Each number is 200 + 30 x the weight over its row's rms, rounded and kept within 0 to 999. Layers, rows and columns count from 0. The size before them is the row's rms in percent of the matrix's.

# layer 6 MLP down (transposed), 256x96, rms 0.0846, rows 242-255, columns 0-95
102,190,202,160,203,236,199,207,233,171,216,210,143,205,218,177,219,207,225,234,218,200,230,241,210,195,218,201,204,182,179,240,183,194,171,245,242,211,266,205,175,236,239,181,209,192,147,139,198,285,213,240,218,175,232,239,214,134,237,165,181,169,196,191,233,218,142,187,227,261,187,190,183,174,197,187,231,219,201,143,234,204,195,201,210,214,251,229,177,177,202,152,224,211,182,240,240
095,188,207,138,214,220,136,251,195,198,231,197,177,204,157,210,230,155,228,216,207,191,166,260,176,198,237,156,171,200,196,181,187,181,219,182,221,171,158,203,229,201,204,156,171,176,176,147,131,139,182,196,195,128,182,245,176,191,226,195,209,236,208,221,175,193,189,231,243,127,199,259,199,229,211,194,242,243,226,229,205,181,207,207,227,167,205,177,229,191,244,170,207,211,194,228,188
096,253,237,236,227,214,258,173,186,199,204,240,174,199,238,221,219,169,229,213,197,158,196,240,181,243,191,173,204,189,121,205,197,205,234,219,223,202,208,148,171,217,156,146,212,139,184,243,196,241,197,174,195,201,205,178,180,173,205,241,187,199,220,223,183,196,198,220,227,219,187,227,214,279,176,190,196,229,240,264,182,231,192,236,161,201,193,224,183,239,176,203,169,268,189,258,201
104,211,229,241,171,187,193,227,235,171,230,196,253,253,240,203,228,226,205,247,243,182,185,171,208,222,214,194,188,233,249,199,200,222,146,186,166,189,199,198,261,203,204,175,174,178,212,212,175,120,177,158,167,191,189,191,206,175,226,226,184,170,157,164,190,240,251,128,212,213,176,258,154,243,240,222,203,203,202,196,224,208,214,209,196,230,165,178,256,244,223,224,218,189,191,186,251
097,237,187,194,172,139,173,201,206,238,174,214,174,246,148,181,204,195,179,217,222,168,174,195,177,182,191,149,283,192,179,199,214,237,189,160,240,245,187,218,164,181,236,220,230,215,209,160,194,143,202,234,192,173,220,193,211,229,143,212,204,162,203,190,214,163,190,201,130,150,238,190,215,222,200,167,152,244,220,144,237,213,173,223,216,232,219,227,211,144,201,176,176,211,207,167,162
100,200,185,120,192,159,210,194,233,183,175,156,196,193,192,202,174,179,231,188,207,223,173,220,230,179,202,208,233,149,205,158,210,202,222,173,179,188,171,195,165,202,260,190,209,231,170,167,205,201,146,205,139,209,217,193,172,264,201,222,175,200,183,212,183,256,202,183,151,186,238,176,190,137,213,141,185,188,184,220,148,195,200,228,226,184,247,232,179,163,106,230,194,209,190,163,168
108,241,205,158,184,227,181,170,194,215,222,217,239,204,152,152,183,246,175,220,183,204,210,187,186,177,198,156,234,156,229,235,197,188,209,250,233,183,182,218,151,210,183,252,180,117,194,146,250,225,189,216,188,258,234,208,161,220,184,251,229,221,194,190,211,145,171,179,185,181,180,226,201,240,170,188,161,214,250,194,166,240,211,209,175,220,185,229,178,236,157,243,190,202,226,203,154
103,236,262,162,209,204,215,222,223,188,204,222,204,183,193,237,209,178,224,187,248,182,211,224,154,181,209,170,197,177,184,116,223,214,229,229,157,174,225,225,174,160,221,175,206,241,221,160,228,183,225,241,254,191,174,167,202,226,162,166,238,196,195,137,117,221,167,175,185,207,178,154,269,237,163,204,216,198,200,152,190,199,211,185,207,217,168,188,180,224,201,138,213,209,226,214,203
090,240,177,243,223,205,209,263,191,224,226,215,135,184,249,162,231,202,212,218,187,187,172,195,241,243,234,222,222,191,224,227,159,252,168,172,237,209,180,235,192,225,194,200,251,195,235,190,149,217,222,155,225,202,209,180,233,221,247,204,221,187,230,179,229,279,159,253,211,241,139,199,245,219,221,223,205,192,201,252,178,267,221,209,185,175,181,213,205,209,216,195,226,212,212,206,173
102,183,217,199,217,222,180,218,267,195,124,193,265,197,195,195,221,202,188,211,255,177,219,227,161,215,214,173,133,183,204,153,162,221,268,203,178,178,223,152,194,195,217,223,172,183,178,194,189,253,186,215,186,242,218,226,210,182,208,222,207,225,202,218,222,198,209,186,204,195,181,181,259,258,124,222,149,192,229,213,187,230,204,205,168,229,183,157,167,168,250,142,209,232,186,218,181
102,174,208,249,183,216,219,141,225,229,199,167,209,200,238,220,229,199,167,239,209,183,194,236,199,143,196,157,196,193,188,204,169,224,203,151,169,216,199,243,259,219,161,211,210,141,210,194,167,182,209,205,219,218,191,142,173,192,193,236,123,241,230,229,256,179,255,191,203,191,265,185,184,181,204,176,135,165,207,205,208,250,198,181,176,192,248,220,194,216,179,154,185,217,151,211,180
098,224,212,258,170,259,269,210,184,185,203,144,164,185,185,205,194,177,205,214,140,165,195,144,189,162,192,169,236,164,229,239,205,180,190,189,204,206,199,239,219,215,161,185,240,187,192,190,175,177,208,227,226,183,185,231,174,191,192,199,174,249,263,199,183,186,220,242,233,287,137,209,193,187,242,148,179,195,251,254,248,209,213,219,199,188,225,210,227,187,212,186,214,206,229,187,183
099,199,167,203,185,198,216,178,159,178,212,196,217,197,197,234,131,186,158,212,167,234,223,227,156,200,193,201,212,204,224,201,162,178,204,248,226,198,183,192,220,227,215,220,158,174,130,197,265,200,179,224,195,183,206,110,226,202,214,200,231,220,181,226,240,162,209,183,130,218,264,178,134,224,191,208,156,174,174,217,196,219,209,159,171,196,222,190,134,221,197,197,225,226,239,234,158
100,186,256,144,177,226,182,179,236,164,217,165,184,215,246,236,211,213,233,172,235,189,170,133,176,210,197,154,188,170,197,190,183,245,196,243,218,228,195,205,221,178,227,158,161,232,178,242,181,230,207,223,227,186,233,235,150,146,197,193,219,152,212,171,210,190,214,197,194,185,198,227,213,239,170,194,212,213,260,201,171,191,184,189,248,244,197,212,202,194,215,212,266,296,164,212,189
# layer 6 MLP gate, 256x96, rms 0.0995, rows 243-255, columns 0-95
097,200,173,152,209,212,180,204,228,149,207,199,231,243,186,197,214,166,177,221,193,200,183,203,236,189,238,165,199,231,212,207,167,274,224,154,192,190,206,179,231,198,186,141,236,236,210,225,175,179,146,215,199,185,217,189,192,184,250,232,199,217,255,210,194,182,223,212,164,238,238,264,224,186,199,191,214,195,218,128,185,144,123,154,196,199,171,230,192,167,193,156,244,162,232,242,210
089,174,247,232,209,202,221,210,198,172,208,145,213,166,262,198,219,168,242,248,225,201,175,188,218,184,196,177,200,172,181,154,220,194,260,219,159,258,248,159,204,185,199,216,243,226,245,191,183,204,194,218,224,187,217,135,163,153,141,189,189,165,197,234,148,152,163,185,213,201,189,186,157,192,223,217,188,226,212,188,216,179,247,224,240,211,163,213,211,188,194,137,213,208,192,259,242
095,220,242,192,215,210,165,171,201,213,197,234,130,163,237,235,188,178,177,216,203,254,249,211,280,207,214,218,175,158,259,257,197,169,171,185,177,198,219,170,168,244,188,212,194,187,209,183,135,182,222,160,194,220,198,217,155,204,190,271,221,185,147,184,215,215,215,166,257,215,218,251,177,228,181,207,180,260,194,224,215,199,243,201,194,206,223,193,224,201,223,218,202,174,255,210,180
097,201,199,170,257,210,161,223,186,190,249,220,150,221,168,239,209,184,255,263,171,216,196,204,190,169,191,198,188,178,211,203,191,247,185,236,169,167,229,168,167,234,216,213,184,281,189,215,205,210,177,216,281,187,198,198,157,209,253,166,190,211,147,223,173,185,154,177,244,203,232,231,192,214,243,205,258,198,168,207,211,147,192,178,168,175,162,180,173,235,152,215,218,215,184,199,208
097,203,235,240,181,177,233,249,204,198,153,230,162,167,195,192,223,247,203,181,171,186,181,173,165,256,200,210,174,222,185,209,197,205,193,189,220,155,171,161,184,157,176,152,236,164,210,169,184,218,225,218,142,233,192,208,234,236,244,192,215,259,195,200,235,220,242,232,244,207,193,238,201,269,216,224,184,226,241,215,226,189,178,190,251,221,177,194,222,175,240,240,191,213,281,186,163
107,244,193,241,251,197,163,216,219,179,186,223,156,199,211,196,222,145,166,186,218,195,178,203,239,213,228,256,198,232,208,175,198,243,189,158,174,233,224,135,248,179,200,105,222,246,223,250,179,197,268,213,211,214,197,218,209,158,229,188,219,210,189,207,202,214,194,216,204,211,206,143,190,219,235,206,224,189,176,195,223,184,214,208,233,200,186,208,191,123,228,165,253,198,255,182,235
102,256,226,194,205,212,160,224,204,190,198,175,178,123,135,152,192,179,216,169,227,191,266,159,226,209,179,195,215,149,218,169,198,171,252,161,221,201,214,167,184,194,250,236,231,210,238,174,173,252,245,201,209,166,190,238,224,178,194,253,258,192,197,197,207,174,224,212,201,194,212,212,230,176,233,195,189,155,232,159,175,199,162,196,185,231,209,167,252,217,165,224,265,195,214,202,191
100,133,209,190,231,176,149,155,205,213,241,220,264,215,195,215,164,242,223,180,237,222,236,227,168,162,156,220,227,147,184,198,191,171,209,195,182,152,201,237,215,174,235,195,174,177,215,242,186,231,210,227,217,157,198,241,235,211,180,276,176,205,217,211,182,125,223,216,189,145,145,177,180,196,200,219,195,190,165,200,204,173,239,233,179,174,175,219,195,168,226,194,235,248,179,221,189
101,185,147,211,160,201,208,215,202,249,221,150,186,208,185,202,186,226,194,240,202,221,217,171,192,149,185,215,189,263,208,129,186,171,224,215,223,205,193,226,205,174,220,192,177,256,224,248,217,219,191,214,166,187,195,178,219,256,208,212,199,240,146,199,169,164,239,188,266,180,218,199,148,144,217,188,156,233,191,192,222,126,194,221,190,223,205,172,238,265,166,242,196,229,178,171,192
092,164,223,235,210,221,181,139,206,271,194,201,195,224,268,266,190,197,179,231,219,177,192,232,190,169,187,146,219,209,234,190,193,218,209,136,179,233,189,220,214,198,240,203,214,207,205,209,179,184,185,216,212,226,219,116,142,250,186,233,182,212,197,226,229,195,222,204,219,187,242,227,206,143,202,204,182,235,172,177,199,241,175,177,173,154,213,237,142,196,188,208,167,228,142,212,235
093,237,190,208,170,178,205,238,182,148,222,169,145,143,187,211,153,212,197,179,221,207,179,188,187,205,234,219,178,106,252,196,178,216,198,181,211,145,200,219,200,224,236,195,180,181,179,191,209,229,178,191,225,177,143,192,194,150,174,169,213,240,245,229,220,277,228,206,206,189,215,201,128,177,153,183,190,197,192,224,210,232,227,242,232,226,152,200,223,184,209,213,167,163,222,201,148
098,180,155,232,228,164,210,205,247,161,157,169,216,166,200,243,167,180,188,200,204,235,247,241,236,211,207,182,183,203,232,123,217,162,240,186,193,220,177,176,187,181,198,254,161,197,147,212,254,233,205,202,179,203,151,159,165,254,182,147,211,209,182,190,187,196,178,215,203,185,218,157,192,211,201,192,178,216,204,211,156,193,203,172,220,216,215,192,180,235,183,213,268,251,232,273,160
109,185,212,192,216,254,147,193,140,226,206,233,170,217,233,215,221,231,162,228,209,240,256,215,154,187,232,163,199,240,244,244,269,211,204,192,240,200,173,210,191,130,157,198,180,206,223,179,224,165,183,225,220,220,218,234,203,185,227,210,215,158,232,223,195,178,204,229,182,182,195,180,223,198,254,220,237,207,252,146,240,198,219,191,204,150,164,201,135,220,213,196,196,200,255,191,225
# layer 6 MLP up, 256x96, rms 0.0957, rows 243-255, columns 0-95
093,189,199,148,203,210,155,253,168,159,196,210,128,161,247,203,175,175,190,176,219,193,250,184,217,203,198,192,174,222,215,207,198,212,201,201,193,232,204,172,183,222,242,226,188,198,175,204,183,191,292,140,165,186,188,233,233,182,177,173,181,165,193,198,148,191,173,242,221,215,186,148,161,201,157,194,217,240,249,260,202,204,272,238,166,170,169,182,231,168,227,200,199,214,201,164,206
103,187,223,239,211,186,186,203,184,246,215,165,236,196,216,205,229,164,184,233,191,164,171,221,155,211,136,213,190,197,168,158,220,173,183,215,234,246,211,123,239,259,139,192,241,196,209,220,168,193,195,156,177,189,240,156,199,186,188,228,169,145,202,200,187,185,160,236,207,183,185,218,224,208,186,145,212,183,220,187,183,218,188,164,168,195,218,243,161,206,159,178,184,284,152,213,176
097,210,194,169,141,188,120,187,171,266,204,195,210,216,223,183,195,202,166,282,229,152,197,227,166,206,209,192,217,187,202,226,208,279,191,171,171,201,153,184,258,163,169,212,203,178,202,237,216,135,182,202,234,211,232,192,172,210,206,179,155,169,181,207,180,218,231,166,196,230,181,182,141,210,208,205,173,190,212,149,202,179,158,160,177,206,192,217,208,187,177,245,208,153,211,202,251
098,252,203,211,144,216,256,206,211,189,224,224,242,218,148,187,202,153,199,173,188,218,235,174,157,222,209,162,183,184,166,170,187,209,215,229,228,222,203,166,218,256,170,237,195,208,248,184,185,255,247,178,107,193,239,216,261,188,224,186,216,236,221,172,197,236,166,209,140,180,162,161,193,158,189,184,180,190,171,170,200,251,235,211,216,196,218,211,233,223,212,178,181,192,169,221,211
099,145,149,271,241,154,182,198,138,202,177,219,233,226,206,220,202,157,142,199,199,187,226,205,215,218,198,228,176,205,212,189,209,163,157,229,257,198,195,204,222,197,187,179,167,173,166,232,204,222,224,218,239,241,207,191,181,143,160,173,195,184,187,210,224,216,196,175,238,203,140,255,179,203,168,246,185,154,227,223,199,204,250,178,238,174,175,139,209,239,246,186,178,167,177,191,205
108,269,200,233,194,190,188,233,210,243,198,220,190,166,151,188,228,219,181,211,153,190,194,246,173,211,206,197,229,157,255,208,175,178,182,182,238,195,192,152,250,162,190,223,207,162,240,193,213,211,241,233,213,200,213,189,177,213,213,212,216,166,170,182,298,209,196,227,209,205,218,207,170,191,183,150,205,211,221,251,227,206,200,174,147,177,246,265,154,218,149,230,208,214,225,251,237
105,167,185,196,188,212,231,247,181,192,216,185,214,185,192,258,217,211,199,148,197,188,173,223,231,232,221,224,147,182,187,211,197,203,156,205,173,186,127,203,172,162,209,146,245,206,217,179,167,175,121,175,218,160,213,251,212,171,224,200,148,224,183,271,182,231,235,220,165,211,238,192,137,203,215,201,216,150,191,176,188,260,213,210,178,238,203,230,256,173,203,201,196,187,195,170,229
103,183,219,182,199,198,191,143,220,192,209,203,286,208,228,207,166,194,201,224,184,227,249,232,161,170,180,201,228,162,186,214,245,200,222,179,190,173,239,183,209,182,203,193,148,211,198,209,237,232,218,212,215,258,216,228,206,260,175,230,204,184,192,204,198,170,245,233,179,143,208,216,242,203,159,164,142,204,186,189,161,182,159,192,206,153,200,191,227,178,266,278,203,254,163,235,194
109,226,199,208,220,221,205,226,225,194,194,204,250,190,227,176,212,229,182,228,270,148,198,239,173,228,180,199,143,136,190,224,217,179,246,174,152,170,206,153,193,250,177,235,220,142,173,180,197,208,214,219,169,232,220,210,190,164,207,249,188,191,174,195,226,211,238,177,177,234,188,155,230,229,165,245,153,203,255,175,220,241,217,157,208,199,169,205,184,158,250,169,231,216,181,246,214
101,256,150,162,204,164,194,246,157,174,285,212,137,187,170,206,199,200,220,216,190,201,193,223,163,219,179,215,219,253,217,151,217,260,210,169,145,193,259,204,191,204,228,175,224,217,237,165,207,177,198,147,239,179,180,226,191,195,206,237,179,211,184,174,174,216,201,212,168,253,250,187,218,210,213,241,232,177,203,221,233,206,195,234,191,182,161,186,262,184,220,220,156,240,175,207,201
104,233,191,183,208,177,239,207,217,225,207,209,206,235,222,147,179,260,131,218,199,223,193,200,195,239,185,244,169,199,216,222,201,177,247,184,205,192,269,161,192,209,204,174,180,215,166,256,183,222,200,154,192,199,235,201,212,203,246,201,222,169,189,192,203,235,195,176,156,153,258,220,206,166,222,230,232,245,167,215,205,163,195,156,170,237,196,243,165,156,215,263,123,187,160,202,194
097,214,220,193,209,213,214,220,169,142,186,159,232,169,225,250,212,191,250,216,161,231,167,163,230,204,205,200,226,205,215,192,216,234,208,180,138,199,230,189,148,145,186,161,195,268,202,184,194,196,212,171,178,237,164,201,146,222,186,197,201,181,121,187,157,218,140,224,235,181,218,214,249,198,262,234,248,219,210,171,215,149,209,228,203,182,201,205,215,181,269,181,209,211,188,217,208
103,238,151,245,168,132,232,262,249,194,238,206,232,187,225,210,204,195,180,224,196,171,245,213,183,221,198,202,188,220,159,184,141,223,200,193,173,168,235,181,183,216,260,193,259,204,204,169,170,207,174,215,176,205,201,177,205,245,179,210,195,157,206,200,182,250,174,159,196,255,213,229,173,190,218,205,217,182,214,211,200,186,198,256,171,126,226,200,194,207,210,233,146,147,152,217,246